From a checkpoint of a small transformer trained on Wikipedia: no biases in attention or MLP, 6451 steps.
Each number is 128 + 24 x the weight over the matrix's rms, rounded and kept within 0 to 255. Layers, rows and columns count from 0.

# layer 5 MLP down (transposed), 2048x512, rms 0.0519, rows 672-706, columns 256-319
[[139 133 145 111 170 112 109 134 128 115 157 135 114 100  96 149 100 135 129 110 141 138 124 105 155 102 157 134 139 122 138 155 142 160 116 106 122 117 119 147 122 112 124 154 158  86 113 128 112 127  92 134  97 144 102 139 151 155 149 133 117 124 150 153]
 [121 136 115 111 117 102 143 118 121 111 142 155 120 125 198 149 160 153 117 107 112 149 149 118 126 123 138 117 152 132 124 105 113 148 122 109 138 109 128 136 135 110 135 134 127 175 117  87 136 109 116 107 104 121 140 157 109 115 124 112 100 117 127  93]
 [112 104 120 132 124 113 159 196 111 107 127 115 148 108 231 143  94 106 133 140 141 136 145 136 139 122 115 148 125 122 149 159 168 150 126 137 156 111 143 118 168 115  95 137 159  81  76 155 134 147 144 109 111 135 103 128 118 112 113 110 116 127 114 135]
 [ 77 152  88 127 114 116 156 144 173 150 100 163  94 109 137 172 131 119  94 140 138 183 112 122 141 148 137 139 125  95 115 136 140  95 144 121 115 165 144 136 128 130 117  83 119 124 129 142 118  98 120 125 120  85 142 136  69 137 106 141 149 117 128 110]
 [132 102  98 114  82 166 118 200 132 136 148 135 122  84 105 143 140 119 136 123 131 154  94 143 129 112 135 121 168 139 130  98 144 118 145 155 119 138 133  81 112  96 158  99 143 153  91 130  84 159 168 132 120 133  96 163 142 154 140 172 129 113 141 186]
 [113 123 131 143 161 116 126 144 127 141 116 158 104 125 140  94  91 145  90 128 112 110 156 128 105 116 153  98 123 105 101  72 125  82 151 122 127 119 114 178 138 139 170  38 126 140  62 162 175  80 107 119 137 134 117 142 111 108 146 129 174  95 125 110]
 [125  88 107 123 100 145 123 119 135  95 121 136 105 123  61 139  90 145 107 161 116 145 122 167 119 124 128 132 149 100 107 159 110 120 133 114 123 154 169 119 169 149 129 130 139 141  81 111 121 136 134 106 142  99 134 113  91 130  80 158 136  77 121 138]
 [155 126 141 148 147 124  51 142  81 159 147  92 170 121  98 144 129 156 179 101 142 163 148 174 190 122 151 160 139 117 101  69 133 161 143 113 120 127 196 128 110 100 149 120  87 134 146 135 146 172 138 162 126 136 134 204 186 125 122 162 143 120 104 121]
 [131 119 106 145 103 108  95 175 132 127 145 128 106 100  65 142 118 126 105 114 135 116 109 134 128 130 124  92 164 165 127 108 123 132 122 133 120 120 111 149 114 102 121 104 157 152 117 109 129 115 156 126 110 114 117 157 128 143 141 144 110 144 119 114]
 [103 131 147  76 111 141 109 124 109 135 135 112 126 100 159 124 136 121 111 110  93 129 148 102 128 168 130 105 119 132  79  87 131 106 118 123  90  67 138 139 111 112  71 112  86  88 142 119 152  98 141 176 121 115 147 123 116 133 122 133 135 192 123 112]
 [116 121 133  87 110 125 112 115 128 118 114 139 114 139 131 142 109 135 113 110 136 126  85 119 106 128 138 122 150 149 145 103 113 141 146 130 137 142 136 150 147 147 127 121 133 150 147 169 149 105 177 117 123 137 159 110 106 101 158  81  74 145 132 134]
 [147 146 138  97 133 147 129  98 135 132 133 113 154 118 131 120 151 132 112 147 160  96 128 135 145 117 119 142 133 106 118 138 106 135 123 129 157  92 157 119 156 124 146 139 110 136 144 172 114 136 114 158 152 158 132 127 127 132 100 126 139 109 150 140]
 [118 111  87 163  92 140 152  92  93 187 112  99 130 121 134 155 140 128 133 148 170 166 130 114  70 110 142 122 105 166 144 144 123 144 129 134 172 160 121 112  69 130 149 128 184  94 152 100 141 128 175 145 120 147  58 148 102 106 130 200 144 134 149 151]
 [112  94  92 104 123 130 125 115 124 107 106  81  86 128 122 110  87 154 108 180 120 108 101 119 101 132 102 100  99 130 108 139 120 116 126  94 121 134 143 168 115 132 149 131 143 169 154 151 112 124 141 113 138 119 107 120 154 187 103 144 124 149 108  87]
 [146 148 111 130 156 158 123 104 149 131 145  97  76 140 134 123 163 117 101 143  86 148  74 134 115 110 127 146 115 133 121 137 152  75 185 147 118 110  97 151 128 116 147 186  95 113 128  97  97 161 156 134 109 103  84 133 129 153 143 120 117 114 144 110]
 [117 133  88 145 141 153 161 146 132 134  91 137 129 145 146 121 139 107  90 124 123 111 115 134 122 161 114 113 121  97 120 141 122 114 125 176 126  90 114 126 127 128 151 132 144  96 123 138 154 122 116 158 126 132 113 143 130 125 134 119 116 159 110 134]
 [112 139 179 117 133 145 131  82 129  95 141  96 140 174  90 164 113 113 135 142 132 144 140 110 165 144 158 114 125 133 141 167  64 152 115 167 144 101  79 128 104 146 168 140  96  81 138  95 176 122 127 147 125 161 176 115 165 120 146 112 112 134 133 145]
 [127 101 131 135 163 113 146  95 152 125 155 112 150 160  99 112 138 133 105 125 169 123 128 152  92 125 171  93 165 188 106 119 129  93 139 122 155 149 117 149 117  82 143 121 116 117 177 129 142 124 101 131 129 100 126 138 138  98 115 126  94 126 130 142]
 [ 96 132 141 133 121 122 145 136 106 141  38 145  85 130  30 147 106 145 120 127 151 127 118 136  98 155 115  81 152 127 129 126 126 106 105 170 149 128 135 131 114  93 153  80 183 155 126 152 145 146  77 154 134 144 151  92 112 120 120  84 124 148 111 160]
 [112 138 107 131 113 135 125 118 125 135 112 145 127 122  79 114 165 136 131 118 138 101 134 137 102 125 130 118 133 167 132  96 112 126 102 122 131 164 108 124 144 117 129 117 157 135 143 127 142 141 153 107 141 124 135 136 118 146 114 133 121 164 134 132]
 [169 147 116 117 128 112 123 139 131 118 129 132 126 117 104 138 147 156 154 161 174 121 162 124 141 137  95 139 106 140  94 124 121 109 106 126 143 136 129 143 113 141  66 128 167 152 125  92 108  97 127 126 109 135 142 120 100 136 121 105 103 111 102 149]
 [119 137 127 119 126 183 102 102 170 143 134 158 144 130 157 150 135 184 152 155  94 161 126 148 117 114 101 115 145 110 111 133 127 129 128 109 125 123 116 115  96 158 104  88 155 101 115 125 137  96 156 112  90 146 131 101 121 136 127  97 102 123 127 152]
 [122 137 141 101 139 116 134 125 153 135 140 139 104 115 119 112 193 118 126 134 165 121 173 120 156 102 139 102 150 121 159 135 153 101  90 122 140  66  90 128 114 140  96 130 117  77  82 131 135 130 148 101 127  92 124 135 124 121 161 132 160  86 135 151]
 [103 163 171 104 133 109 180 132 130  81 156 154 166 111 137  96  77 151 136  92 152 143  99 132 137 108 114 135  98 170 104 100 161 140 109 138 123 136 150  98 147 128 108 130 158 163 134  75 121 134 115 148 168 135 124 121 166  96 105 111 112 135 147 115]
 [100 121 146 149 132 141 131 124 140 147  91 128 113 161 137 129 129 122 145 125 143 132 137 101 134  78 114 163 173 100 126 122  94 142 127 109 104 107  83 138 106 118  80 121 154 121 150 109  97 116 115 110 112 113 175 133 154 149 195 149 125 159  97 121]
 [142 102 123 154 157 116 141 111 183 133 146 116 119 153 105 151 126 154 127 153 181  91 133 124 115 126 109  98 141  99 138  85  95 137 120 155 109 103 130 129  77 122 103 155 124 125 163 127 171 114 119 123 112 164 114 127 113 123 144 163  93 121 112 167]
 [123 139  78 124 140 128 130  95 154 136 126 111 120 113 120 166 135 158 126 138 173 187 171 146 148 131 128 118 156 125 138 167 111  87 144 177 160 146 124 153  90 133 131 176 146 137 106 118 140 159 139 175  92 103 131 170  93 151 127 127 125  79 165 132]
 [165  74 122 107 146 117 163 169 140 122 117 139 120 133  37 138 152 158 111 134 142 142 115 156 121 148 126 117 143 102 164 160 180 148 113 148 128 168 138 111  68 153 140 129  94 118  85 110 133 158 141 107 100 150 124 159 105  90 175 146 123 164 117 130]
 [154 111 133 145 141 119 167 145 161 108 107 158 143  94  95 191 136 141 149 151 141 140  96 142 114 119 159 105 124  86 156 115 141 126 134 136 130 140 113 146 102 123 141 131 133 116 108 132 122 162 106  98 148 143 146 133 135 155  91  95 106  86 179 106]
 [146 106 119 150 124  94 111 142 152 134 104 126 117  66 171 105 137 133 105 173 127 114 116  89 164 115 130  88 130  99 137 113 100 113 113 156 129 113 158 130 127  89 131 112 111 124 117  84 127 124 147  67 123 107 140 133 129 151 127 118 124 107 144 157]
 [139 132 152 117 114 118 105 138 120 108 126 150 112 116 165 129 107 114 139 146  92 160 122  95 109 108 159 124 155 151 157 130 106 121 169 120 104 114 186 107 103  98 138 129 109 142 107 110 162  94 116 188 106 105 104 133 143 130  92 139 145 129  90 124]
 [126 121 170 123 121 153 151 180 130 106 115 188 157 121 136 128 144 126 124 131 145 123 109 152  90 169 107 125 105 147 126  74 138 138 169 118 140 117 122 149 103 127 139 153 111 124 160 146 138 112 120 105 150 154 185 112 100 125 139 160 149 125 122 156]
 [141 116 132 116 148 126 116 156 132  79 114 147 138 120 126 116 130 125 107 108 105 129 144 156 122 144 189 130 151 103 117 134 185 129 127 138 139 151 125 137 121 134  99 140 107 152 140  75 144 140 159 116 140 169 128  93 120 147 121 114 180 133 115 120]
 [100 103 156  96 150 163 133 134 106 147 147 176 159 137 104 129 167 131 114  59 124 161 126 130 112  96 132 126  86 147 105  81 130 169 156 120  96 146 129 119 139 148 140 105 107  96 104 134 121 121  98 148 133 156 128 122 147 140 120 134 131 153 123 158]
 [101 112 155 139 151 159 135 138 104 130 117 122 103 143 102 114 169 132 172 108 132 148 154 135  88  86 125  99  95 152 117 134  95 150 141 116  95 134 130 143 127 129 102 100 153 104 112 131 130 129 166 164 140 133  98 134 142 163 144 166 125 150  96 127]]
# layer 5 MLP gate, 2048x512, rms 0.0554, rows 673-707, columns 256-319
[[155 135 139  97 132 120 149 132  77 129 134 122 103  98 128 110 152 179 113 127 120 162 150 129 128 201 129 137 143 137 182 135 137 106 118 118 174 111 164 143 153  81 112 146  94 141 128 143 127 138 111 118 121 141 127 173  88  90 170 119 145 138 105 105]
 [115  98  94 147  95 110 102 129 112 133 103 129 118 119 158 123 117 139 187 119 138 148 137  72 126  95  82  83 113 172 181 103 128 114 140 101 142 153 147 173 126 129  99 109 121 135 136 120  68 175 129  93 113 164 167 127 189 128 183  86 112  94 129 122]
 [146 125 156 136 122 147 106 124 116  97 100 126 150  74 129 144 151 112 176 136 174  89 105  98 125 149  98 153 148 171 156 152 117 112 115 129 138 133 111 146 145 123  97 152 136  85 132 112 114 146 128  74 132 128 131 102 113 136 166 129 111 101 100 112]
 [149 167 146 153 128  93 147 137 125 125 118 102 125 137 121 168 142 114 122 135 124  81 137 107 142 105 143 147 120 116 133  98 148 129 108 139 112  98 135  99 183 150 141 176 126 112 112 143 118 111 115 155 130 106 121 148 145 111 127 139 128 139 105 125]
 [109 141 165 104  99 124 158 156 159 116 177 109 162  99 153 125 108 118 149 143 127  72 119 125 141 126 155 131 114 111 128 148 143 154  92  97 100 169 151 149 182 137 117  78 132  87 111 157 120 149  98 121 148 103 162 127 100 116 135 115 109 105 195 132]
 [125 139 125  90  98 145 130 123 163 107 112 117 164 147 161 162 112 120  95 133 103  81 133 177 148 163 135 121 103 142  96 111 160 136 159 119 117 122 158 123 109  74 139 146 138 143 117 130 130 165  75  93 133 120 120 109 127 157 117 106  94 146 160  91]
 [129 146 152 136 136 129 128 120  81 140 131 129  96 134 155 102 119 107 148 109 118 141 126 117 134 113 103 152 106 133 126 156 159 105 104 120 138 125 156 150 132 136 141 162 145 112 115 121 146 107 104 121 105 121 170 137 109 126 127 151 188 151 101 124]
 [111 106 134  92 170 144 139  93 153 109 139 134 123 100 134 107 151  70  94 121 107  93 145  83 134 174  87  87 106 161 133 136 116 201 150 170 126 126 122 157 107 125 115 126 125 128 132 118 151 133 134 141 136 122 117  98 135 112 110 126 134 140 133 178]
 [135 148 133 145 140 136  85 129  96 128 108 122 120 151 153 167  97 145 136 103 113 124 135 125 130 137 133 119 123 165 127 151 154 136 124  99 153 103 148  94 153 143 112  89 140 148  84 149 149  85 121 149 141  99 137 112 138 145 106 118 134 142 135  73]
 [151 130 143 153 149 171  82 136 144 116 137 141 176 102 129  73 145 153 152 112 122 144 117 128 106 135 144 152 113 113 138 154 118 124 119 137 110 160  98 129 150 102 193 120 108 140 112 125 139 155 149 116 118  88 132 133 145 159 112 100 167  83 106 115]
 [184 128 130  85 158 117 142  98 120 126  99 104 144 131  93 145 146 139 112 120 134  77  86 157  95  76 142 138 145 107 118 103  96 155 144 148 165  60 137 107 151 129 145 167  72 144 158 159 141 116 105 184 161 144 127 168 149  87  90 100 130 143 153 133]
 [148  97 178 155 128  98 121 112 120 219 126 165 119  91 148 178 122 126  94 204 135 126 140 137 131 101 118 127 199 129 135 130 127  93 180 125 177  73 101 126 101 136 119 146 148 108  82 185 116 147 127 127 104  90 127 150 155  89 118 100 145  96 207 148]
 [111 133 128  97 101 108 130  94 153 100 147 125  60 105 126 119 120 101 168 152 162 127 164  90 131 152 119 123 117  97 154 160 107  84 128 115 115 136 112 124 110 135 149 140 141 134 119 129 107 126 110 146  46 118 109 143 115  99 127 131 163 137 111 136]
 [125 128 152 119 115  93 122 201 123  89 129 140 100 110 135 124 123 117  86  98  86  96 147 123  96 122 150 121 148 141 155 113 144 124 100 129 155 118 143  75 130  85 129 144 150 111 147 160 103 109 139 101 164 119 106 135 143 126 156 109 143 138 157 124]
 [125 148  80 157 109 125 126 156 130 141 109 106 103 132 138 138 176 104 117 137  98 142 151 159 158 122 112 160 150 126 116  80 118 140 178 135  95 103 113 137 116 110 144 105 127 120 148 140 108 172 136 108 107 167  96  92 121 157 151 108 112 135 154 136]
 [126 164 158  85 113 110  94 134 149 110 119 142 127 122 127 121 119 162 138 134 140 131 137  83 125  88 137 120 131 141 121 119 133 118 121 119 146 151 149 121 129 130 132 113 137 135 170 176 145 113  85 141  99 112 121 143 135 105 104 121 133 130 145 103]
 [131 128 157 123 153 107 107  90 152 128 117  95 121 107 136 155 108 102  96 140 130 133 120 127 166 107 106 103 140 167 137 116 119 124 143 161 141 142 110 153 125 149 103 105 121 134 159  89 113 141 124 150  84 134 156 142 143 101 134 107  97 155 143 109]
 [125 123 111 130 133 114 164  90  88 145 127  88 108 168 137 101 173 138 176 137 119 133 132 122 138 154 125 161 155 155  82  94 141 103 145 131 145 140 163 101 123 141 134 169 184 129 115 158 133 123  94 125 135 132 118  97 126 147 138 103 117 165 108 114]
 [174 130 131 143 116 128 113 139 132 110  64  99 162 103 108 112 133 113 135 133 101 135 107 147 168 136 149 153 121 134 101 123 136 102 119 145  83 123 138 139 129 172 127 140 114 147 156 162 112 146 132 110 127 151 153 131 144 164 123 117 136 129 125 102]
 [138 161 149 101 125 149 161 150 150 110 143 142 123 102 150 154 144  84 152  64 128 165 128 132 172 136 133 140 114 118 116 144 122 166  89 109 122 122 134 147 149 127 122 134 141 147 127 127 114 125 102 146 152 103 114 109 116 135 156  68  77 107 115 146]
 [130 183 152 175  98 120 145 125 117  75 113 141 137 152 146 104  91 113 130 113  96  93 111 111 157 123 158 118 119 159 136 104 144 118 128 108 115 127 131 139 113 109 132 111 164 157 110  92 121 140 116 117 116 132 130 131 139 131 111  90 113 108 114 107]
 [128  92 132 150 131 123 117 127 150 128 103 141 126 129 124 125 147 128 117 162 117 135 130 148 142  90 137 121 123 139  82 134 147  72 132 129 153 154 161 130 137  97 132 177 136 138 122 173  94 124 101 133 163 131 115 163 147 155 130 138 142 110 106  98]
 [133 138 138 156 127 122  87 104 148 133 118 159 159 141 125 126 156 147 133 100 140  96 136 118 143  74 114 172 146 107 164 141 138 144 102 163 145 162 163 108  84  85 162 116 110 121  85 134 120 139 128 151 132 162 124 145 145 138 101  65 123 125  99 124]
 [140 145 101 141 174 105 142 101 118 142 152 195 132 134 132  96 171 156 109 134  83 161 170 137 143 143 138 133  96 107 157 105 147 129  94 117  68 124 148 120 105 136 179 137 121  84 125 191 123  94 131 126 145 129  96 196 132  87 126 127 144  57 143 130]
 [133 160 136 135 112 113  73 183 146 126 109 119 107 147 150 149  81 154  72 127 160 150  84 156 166 137 124 127 178  93  82 146 150  98  90 131 118  90 138 124 107 115 174 156 131 122 122 174 131 155 118 143 178 136 196 130 140 124 113 144 163 149 117 104]
 [115 149 141 151 137 164 137 111 161 111 119 154 141 108 172 124 152 116 138 120  98 123 109 181 171 115 104 107 169 139 140 142 109 133 130 104 141 146  67 140 139 107 127 140 152 119  83 138 112  97  99 185 151 133  58 122 138 136 134 129 128 142 132 150]
 [123 141 181 140 118 118 137  86 142 122 155 147 135 133 136 162 114 172 125 165 155 140 150  86 117 124 107 118 104 110  99 112 152 101  73 103 122  95 133 137 132 156 115 161 100 150 157 127 128 153 114 149 132 143 137 127 128 149 113 131 173 116 141 117]
 [122 145 158 130 130 112 128 108 146 123  87 171 157 137 142 172 142 100  92 129 120 143 136 169 111 101 128 124 112 130 123 123 149 150 130 154 117 108 109  93  94 110 131 124 125 127 111 131 167  93  93 107 111 134 142  95 110 101 117 119 147 139 116 122]
 [155 124  86 124 209 180 122  76 119 124 112 122 101 127 141 152 120 149 107 105 163 132 111 186 138  99 128  39 124  87 147 116 118 104 116 125 113  78 138 109 133 177 124 141 130  82 109 123  92 138  83 165 104 121 147 165 156 112 152 147 135 111 124  66]
 [114 160 152  83 119 149 126 154 109 113 117  91  99 129 133 110  90 127 132 116 122 144 169  86 117 135 129 128 160 145 199 135 123 114 129 141 122 103 142 175 138 102 108 135 152 164 136 124 131 139 171 130  89 112 100 132 126 135 105 122 128 141 109  97]
 [115 133 126 116 147 112 145 161  86 162 153  56  96 128 128 176 169 144 121 108 130  92 106 125 146 169 137 124 113 119 100 160 111 152 152 146 168 126 116 112 140  85  99 100 144 135 152 153 130 137 136 127  94 138 146 101 112 130 115 133  76  93 126 133]
 [143 122 107 158 120 109 128  84 154  74 117 148 122 149 126 143 142 138  98 117 112 113 131  83 141 135 148 110 138 151 121 130 106 173 125 139 115 167 111 129 162 131 136 146 148 139 142 145 141  77 161 120  81 123 117 137  98  88 130 116  67 123 137 120]
 [ 86 115 161 173  77  73 142 147 124 111 121 130 109 140 140 124 145 145 114  76 140 152 151 131 144 132 165 143 131 114 122 159 122 101 118 124 124 110 171 120 122 156 158  94 131 114  73  91 112 129 129 113 125 105 160 187 139 143 175 126 123 119 100 134]
 [134 164 170 110 126 115  88 108 112 152 124 103 151 127 151 122 132 143 110 136 132  82 108  87  97 140 119 125 158 101 121 152 150  98 149 182 138  92 116  91 113 124 125 127 183 137 133  93 138 114 137  86 120 106 147 188 103 122 106 125 143 157 101 101]
 [128 149 159 147 132 118 156 144  84 186 129 146 118 105 125 138 107 113 115 149 169 137 127 132 159 131 119  87 149 155 120 124 123 109 119 129  99 105 116 100 100 147 106 127 160  93 154 135 107 148 119 135 112  86 145 164 119 176 110 136 104 141 122 162]]
# layer 5 MLP up, 2048x512, rms 0.0546, rows 673-707, columns 256-319
[[123 110 190 131 126 163 147 109 115 107 172 120 128 163 147 150 133 115 117 140 162 151 151 113 111 121  94 101  95 124 156 130 104 170 116 116 118 143  98 111 141 113 129  90 108 144 145 148 123 128  98 108  96 140 183 130 140 147 122  98 115 146 153 122]
 [103 108 145 164 116 130 154  98 139 109 110 138 127 133 138 160  87 123 149 175 129 148 130 152 130  89 121 138 150 116 126 118 159 103 121 189 136 100 111 168 126 117 116 112 139 101 123 151 102 121 132 121 127 155 114 112 120 103 102 112 155 172 115 162]
 [119 140 152 137 162 123 102 111  83  99  90 150 130 132 115 159 174 110 150 107 126 100 130 127 132 107 151 152 121  93 176 121 138 128  97  82 125 145 108 129 124 131 159 139 130 112 173 132 107 134  89  97 128 125 167 116 150 138  97 138 121 142 121 121]
 [160 161 127 148  82 117 128 111 164 169 130  89 137 123 119 136 127 104 151 149 150 120 118 135 118 106 167 147 122 115 102 162 113 117  95 145 135  88 120 146 150 122 111 127 130 112 119 107 143 141 130 111 116 145 175  66 106 114 123  89 147 162 101  71]
 [105 133  73 117 148 122 112 135 150  99 115 163 108 160 130 103 170 128 138 148 121 102 123 105 117 142 135 112 161 113 129 144 131 101 113 136 126 162 111 103  77 120 198 105 119 164 173 132 127 136  99 133 138 139  88 123 120 136 131 144 112  81 154 131]
 [163 125  93  99 159 145 105 114 105 105 145 151 114 136 117 124 122 105 113 147 137 166 139 195 125 114 135 106 170 128 128 134  89 128 116 117 117 111 192 107 104 115 106 120 126 142  53 167 124 139 119 164 127 129 105 163 104 129 127 149 126 130 161 140]
 [ 96 129 121 129 141 128  98 112  87 149 119 130 103  91 104 123  97  98 179 108 108 190  85 148 177 134 132 110 142  92 135  89 118  86 100 144 162  94 158 163 100 141 129 137  93 123 169 109 155 119 111 105 113 163  99 143 125 104 157 134 190 125 104 115]
 [131 134 103 110 105 110  87 125 129 119 154 161 124  69 121 128 103 117 130 116  60 134 101 129 131 115 124 154 115  99 141 123 116 160 145 134 113  98 156 159 129 115 115 123 150 134 116  95  97 179 123 152  82 124 161 114 120 109  98 122 108 156 169 154]
 [134  88 197 138 145 157 168 130  95 172 148 170 155 107 134 143 134 124 149 144 139 129 147 153 148 132 114 119 149 179 138 175 121 114 126 110 156 133 152 155 113 119 113 102 131 178  91 143 125  81 164 123 157 120 109 154 118 108 113 108 124 145 108 139]
 [165 128 134 166 120 109  95 152 144  98 105 155 129 134 147 118 178 128  98  92 124 120 136 113 116 123 145 130 151 119 123 115 122 129 105  87 153 112 112 130 119 143 130 156 128 127 145 111 119 165  99 128 137 138 107 155 104 157 155 133 141  90 131 144]
 [118 138 118 133 124 110 156 182 107 135 133 146 122 125 127 124 136 135 181  98 103 188 158 102 146 139 128 136  82 142 133 143 159 106 134 128  91 155  88 149  76 147 104  82 156  78  86  91 118 111 154  89 100 133 111  90 132 135 147 131 141 139 110 109]
 [101  85 159 155 125 111 147 100 150 140 131 125 143 131 136 198 148 115  77 128 142 123 119 143 167 115 156 105 156 131 116 136 110 156 158 141  90 145 133  99 110 125 158 127 128 162 112 161 110 136 124 107 104 117 110 115 142 116 103 130 146 171 144 139]
 [150 174 158 116 164 143 109 117 159 142 157  82 123 101 129 156 130  93 136 114 153 120 127 134 151 130 150 106  86 157 118 145 138 134 164 135 113 146 129 112 124 122 140 131 157 122 146 133 117 102 115 166 107 123 152 101 126 124 166 106 158 135 115 102]
 [142 100 106 191 118 154  84 172 142 106 117 103 137  66 139 150 122  95 108 111 142 124  99 137 125 164 131 169 124 127 157 135 129 145 154 133 175 126 130 161 116 131 144 141 156 156 130 160  87 158 136 149 144 120 140 142 161 117 103 112 115 102 140 131]
 [172 147 113 141  97 135 138 123 117 122 143 103 109 119 142  98 167 146 145 144 124 129 109 138 111 189 155 143 127 135 163 140 109 132 159 124 127 103 137 118 168 119 179  79 143  92 124 103  89 106 103 157 132  99 132 123 146 148 166 126 103 106 120 133]
 [113 152 136  93 119 131 127 136 135 127 147 116 121  91 122 133  81 152 105 118 134 118 123 101 128 113 131 127 155 166 133 118 172 118 102 125 136 140 152 157 150  82 112 126 139 149 149 105 108 154 120 123 137 115 103 126 112 114 120 139 129 136 133 174]
 [115 123 119 128 165 127 130 156 130 124 104 170 144 100 110 107 163 148 161 115 172 107 133 155 109 107 171 133 104 150 155 105  97 176 111 126 170 151 113 111 132 173 151 155 124 136 164 161 112 130 189 119 127 136 136 121 191 113 155 125 155 116 118 171]
 [113 167 104 134 155 105 143 119 116 149 138 128 129 103 137 101 153 133 121 153 123 126 108 125 101  88 123  92 117  94  96 136 176 133 110 151 151 155 159 118 130 127 152 101 113 143 164 135 142 134  96 123 116 204 108 116 143 109 113 155 141 106 104 156]
 [162 108 140 112  88 128  96 129 130  96  93 122  81 134 129 157  92 104 136 116 104 119  91 113 144 147 108 133 180 143 133 118 143  90 104 154 105  84 145 139 125 147  99 112 162 100 128 132 147 121 142 102 124 114 152 135 123 126 143 151 132 112 137 119]
 [107 151  80 143 149 121 136 193 181 100 146 105 134 143 133 150  88 111  98 134  95 146 154 125 140 107 101 127 168 126  88 140 125  96  71 108 112 171 121 108 186 138 173 102 153 154 142 126  87 138 125 138 158 116 106 160 115 113 101 134 117 157 128 128]
 [109 176 137  81 119 126 102  78 124 122 111 150 136 114 123  76 146 111 147 156 117 115 128 131 128 147  95  69 139 123 158 161 154 123 139 128 118 147 119 127 173 117  99  99 112 124 158 145 112  97 169 129 108  95 105  56 134  91 124 111 173 121 131 118]
 [111 128 136 126 155 126 114  92 141  71  85 117 141 144 112 143 102  90 109 104 148 160 104 138 121 130 131 146 167 125 151 139 104 157 151 159 109 117 139 111 117 154 170 144 171 160 130 142 114 144 154 130 135 130 171 146 143 154  83 109 145  82 107 127]
 [164 112 156 120 112  66 134 135 132 153 139 137 144 159 141  87 151 175  94 122 108 125 123 140 143 121 114 100 153 159 102 130 124 118 105 149  98 153 110  93 138 142 154 115  98 140 100 160 156 147 137 140 153 122 130 174 112 135 172  90 105 162 149 133]
 [142 146 158 110  77 103 145 144 118 124 143 105 167  76 106 125 124 129 121 118 148 157 147  94 119 154 132 140 136 170 141 132 129 145 137 102 104 144 137 106 179 164 162 108 106 150 118 157 130 120 115 108 101 158 108 124  96 115 111 148 138 143  95 169]
 [133 110 123 117  76 144 138 132 179 140 118 121 125  93 124 113 136 133 134 112 172 122 106 106 126 109 133 130 123 106 129 144 135 130 175 150 119 105 115 103 116 127 144 119  95 120 152 120 100 140 132 104  83 177 100 141 121 114  92 115 118 137 129 117]
 [147  96 112 110  98 156  94 136  92 137  99 132 181 124 122 143 143 145 176 130 127 119 100 124 124 135 123  74 153 117 151  88 105 144 152 132  89 130 107 116 200 138 131 105 161  97 119 122 104 176 159  91 127 141 126 177 131 152 148 136 134 141 111  88]
 [172 123 108 135  98 167 129 148 109 107 141 169 132 138 123 135 138  97 158 173 121 116 103 182 140 123 108 129 123 128 119 147 124 140 127 156 166 124 131 140 166 191 100 152 111 113 130 118 115 164 129 131 119 156 119 118 112 121 132 118  57  92 155 165]
 [ 80 147 146 147 122 138 132 135 159 125 146 143 122 128 128 157 164 113 109 107 151 114 115 121  85  67 143  73 135 138  92 143 131 131 142 138 140  86 111  92 151 125 133 112 122 127 162 144 123 150 134  99  94 123 180  92 118 148 113 160 166 147 132 144]
 [148 140 116 124 111 148 156 178 121  95  78 124 126 125 130 147 117 143 130  98 152 129 108 154 166 148 131 121 116 189 146 171 137 162 158 159 125 134 109 153 124 140 105 172 143 101 120 143 148 107 117 112 164 121 141 154 150 149 118 148 118 111 119 132]
 [158 123  96 159 150 125 127 123 125 145 141 141 139 142 144 117 142 138 146 147 122 126 137 147  98 104 118 107 121  76 137 129 108 114 135 131 115 109 119 139  97 159 117 109 119 169 155 102 167 132 137 110 140 113 128 136 146 108 117 144 100  95 151 121]
 [118 160 124 144 119 108  99 141 116  99 118 147  86 103 121  75 122 170 153  74 135 183 140 111 115 163 125 113 167 132 169 123 148 132 122  91 175 153 114 130 137 137 106 143 151 109 122 133 114 132 166 127 149 121 136 123 132  80  90 137 132 113  96 170]
 [150 124 153 131 138 141 107 159 169 126 133 145 136 159 132 110 131 103 148 122  83 138  91 142 123 134 170 116 148 106 129 184 102 139 102 109 110 118  95 142 127 107 110 165 156 126  74 109 132 149 128 123 134 110 103 116  98 107 145 131 164 144 132 130]
 [141 119 131 137 154 129 133 172 124 145 121 166 151  98 135 138  97 145 160 164  98 136 156 151 125 110 159 165 120 110 130 123 136 132 154 136 120 132 128 142 148  94 173 145 109 140 115 134 189 182 128 145 113  90 115 145 139 122 142 156 127 132 125 135]
 [119 156 123 124 115 136 133 134 110 144 172 144 148 111 122 127 135 115 121 117 192 134 164 115 105  74  88 165 126 145 163  98 125 125 130 121 135 132 134 113 126 152 152 113 131 128 144 174 147 108 122  75 131 158 130 142 109 120 144 155  84 111 126  87]
 [162 102  93 105 117 106  88  87 118 116 147  92 131 132 144 135 146 122 149 147 155 171 148 121 132 127 176 118  84  95 143 139  69 147 148 132 122 156 114  93 145 143 124 104 120  98 148 106 144 153  80 119 126 129 155 122 148 145 146 149 174 107 158 134]]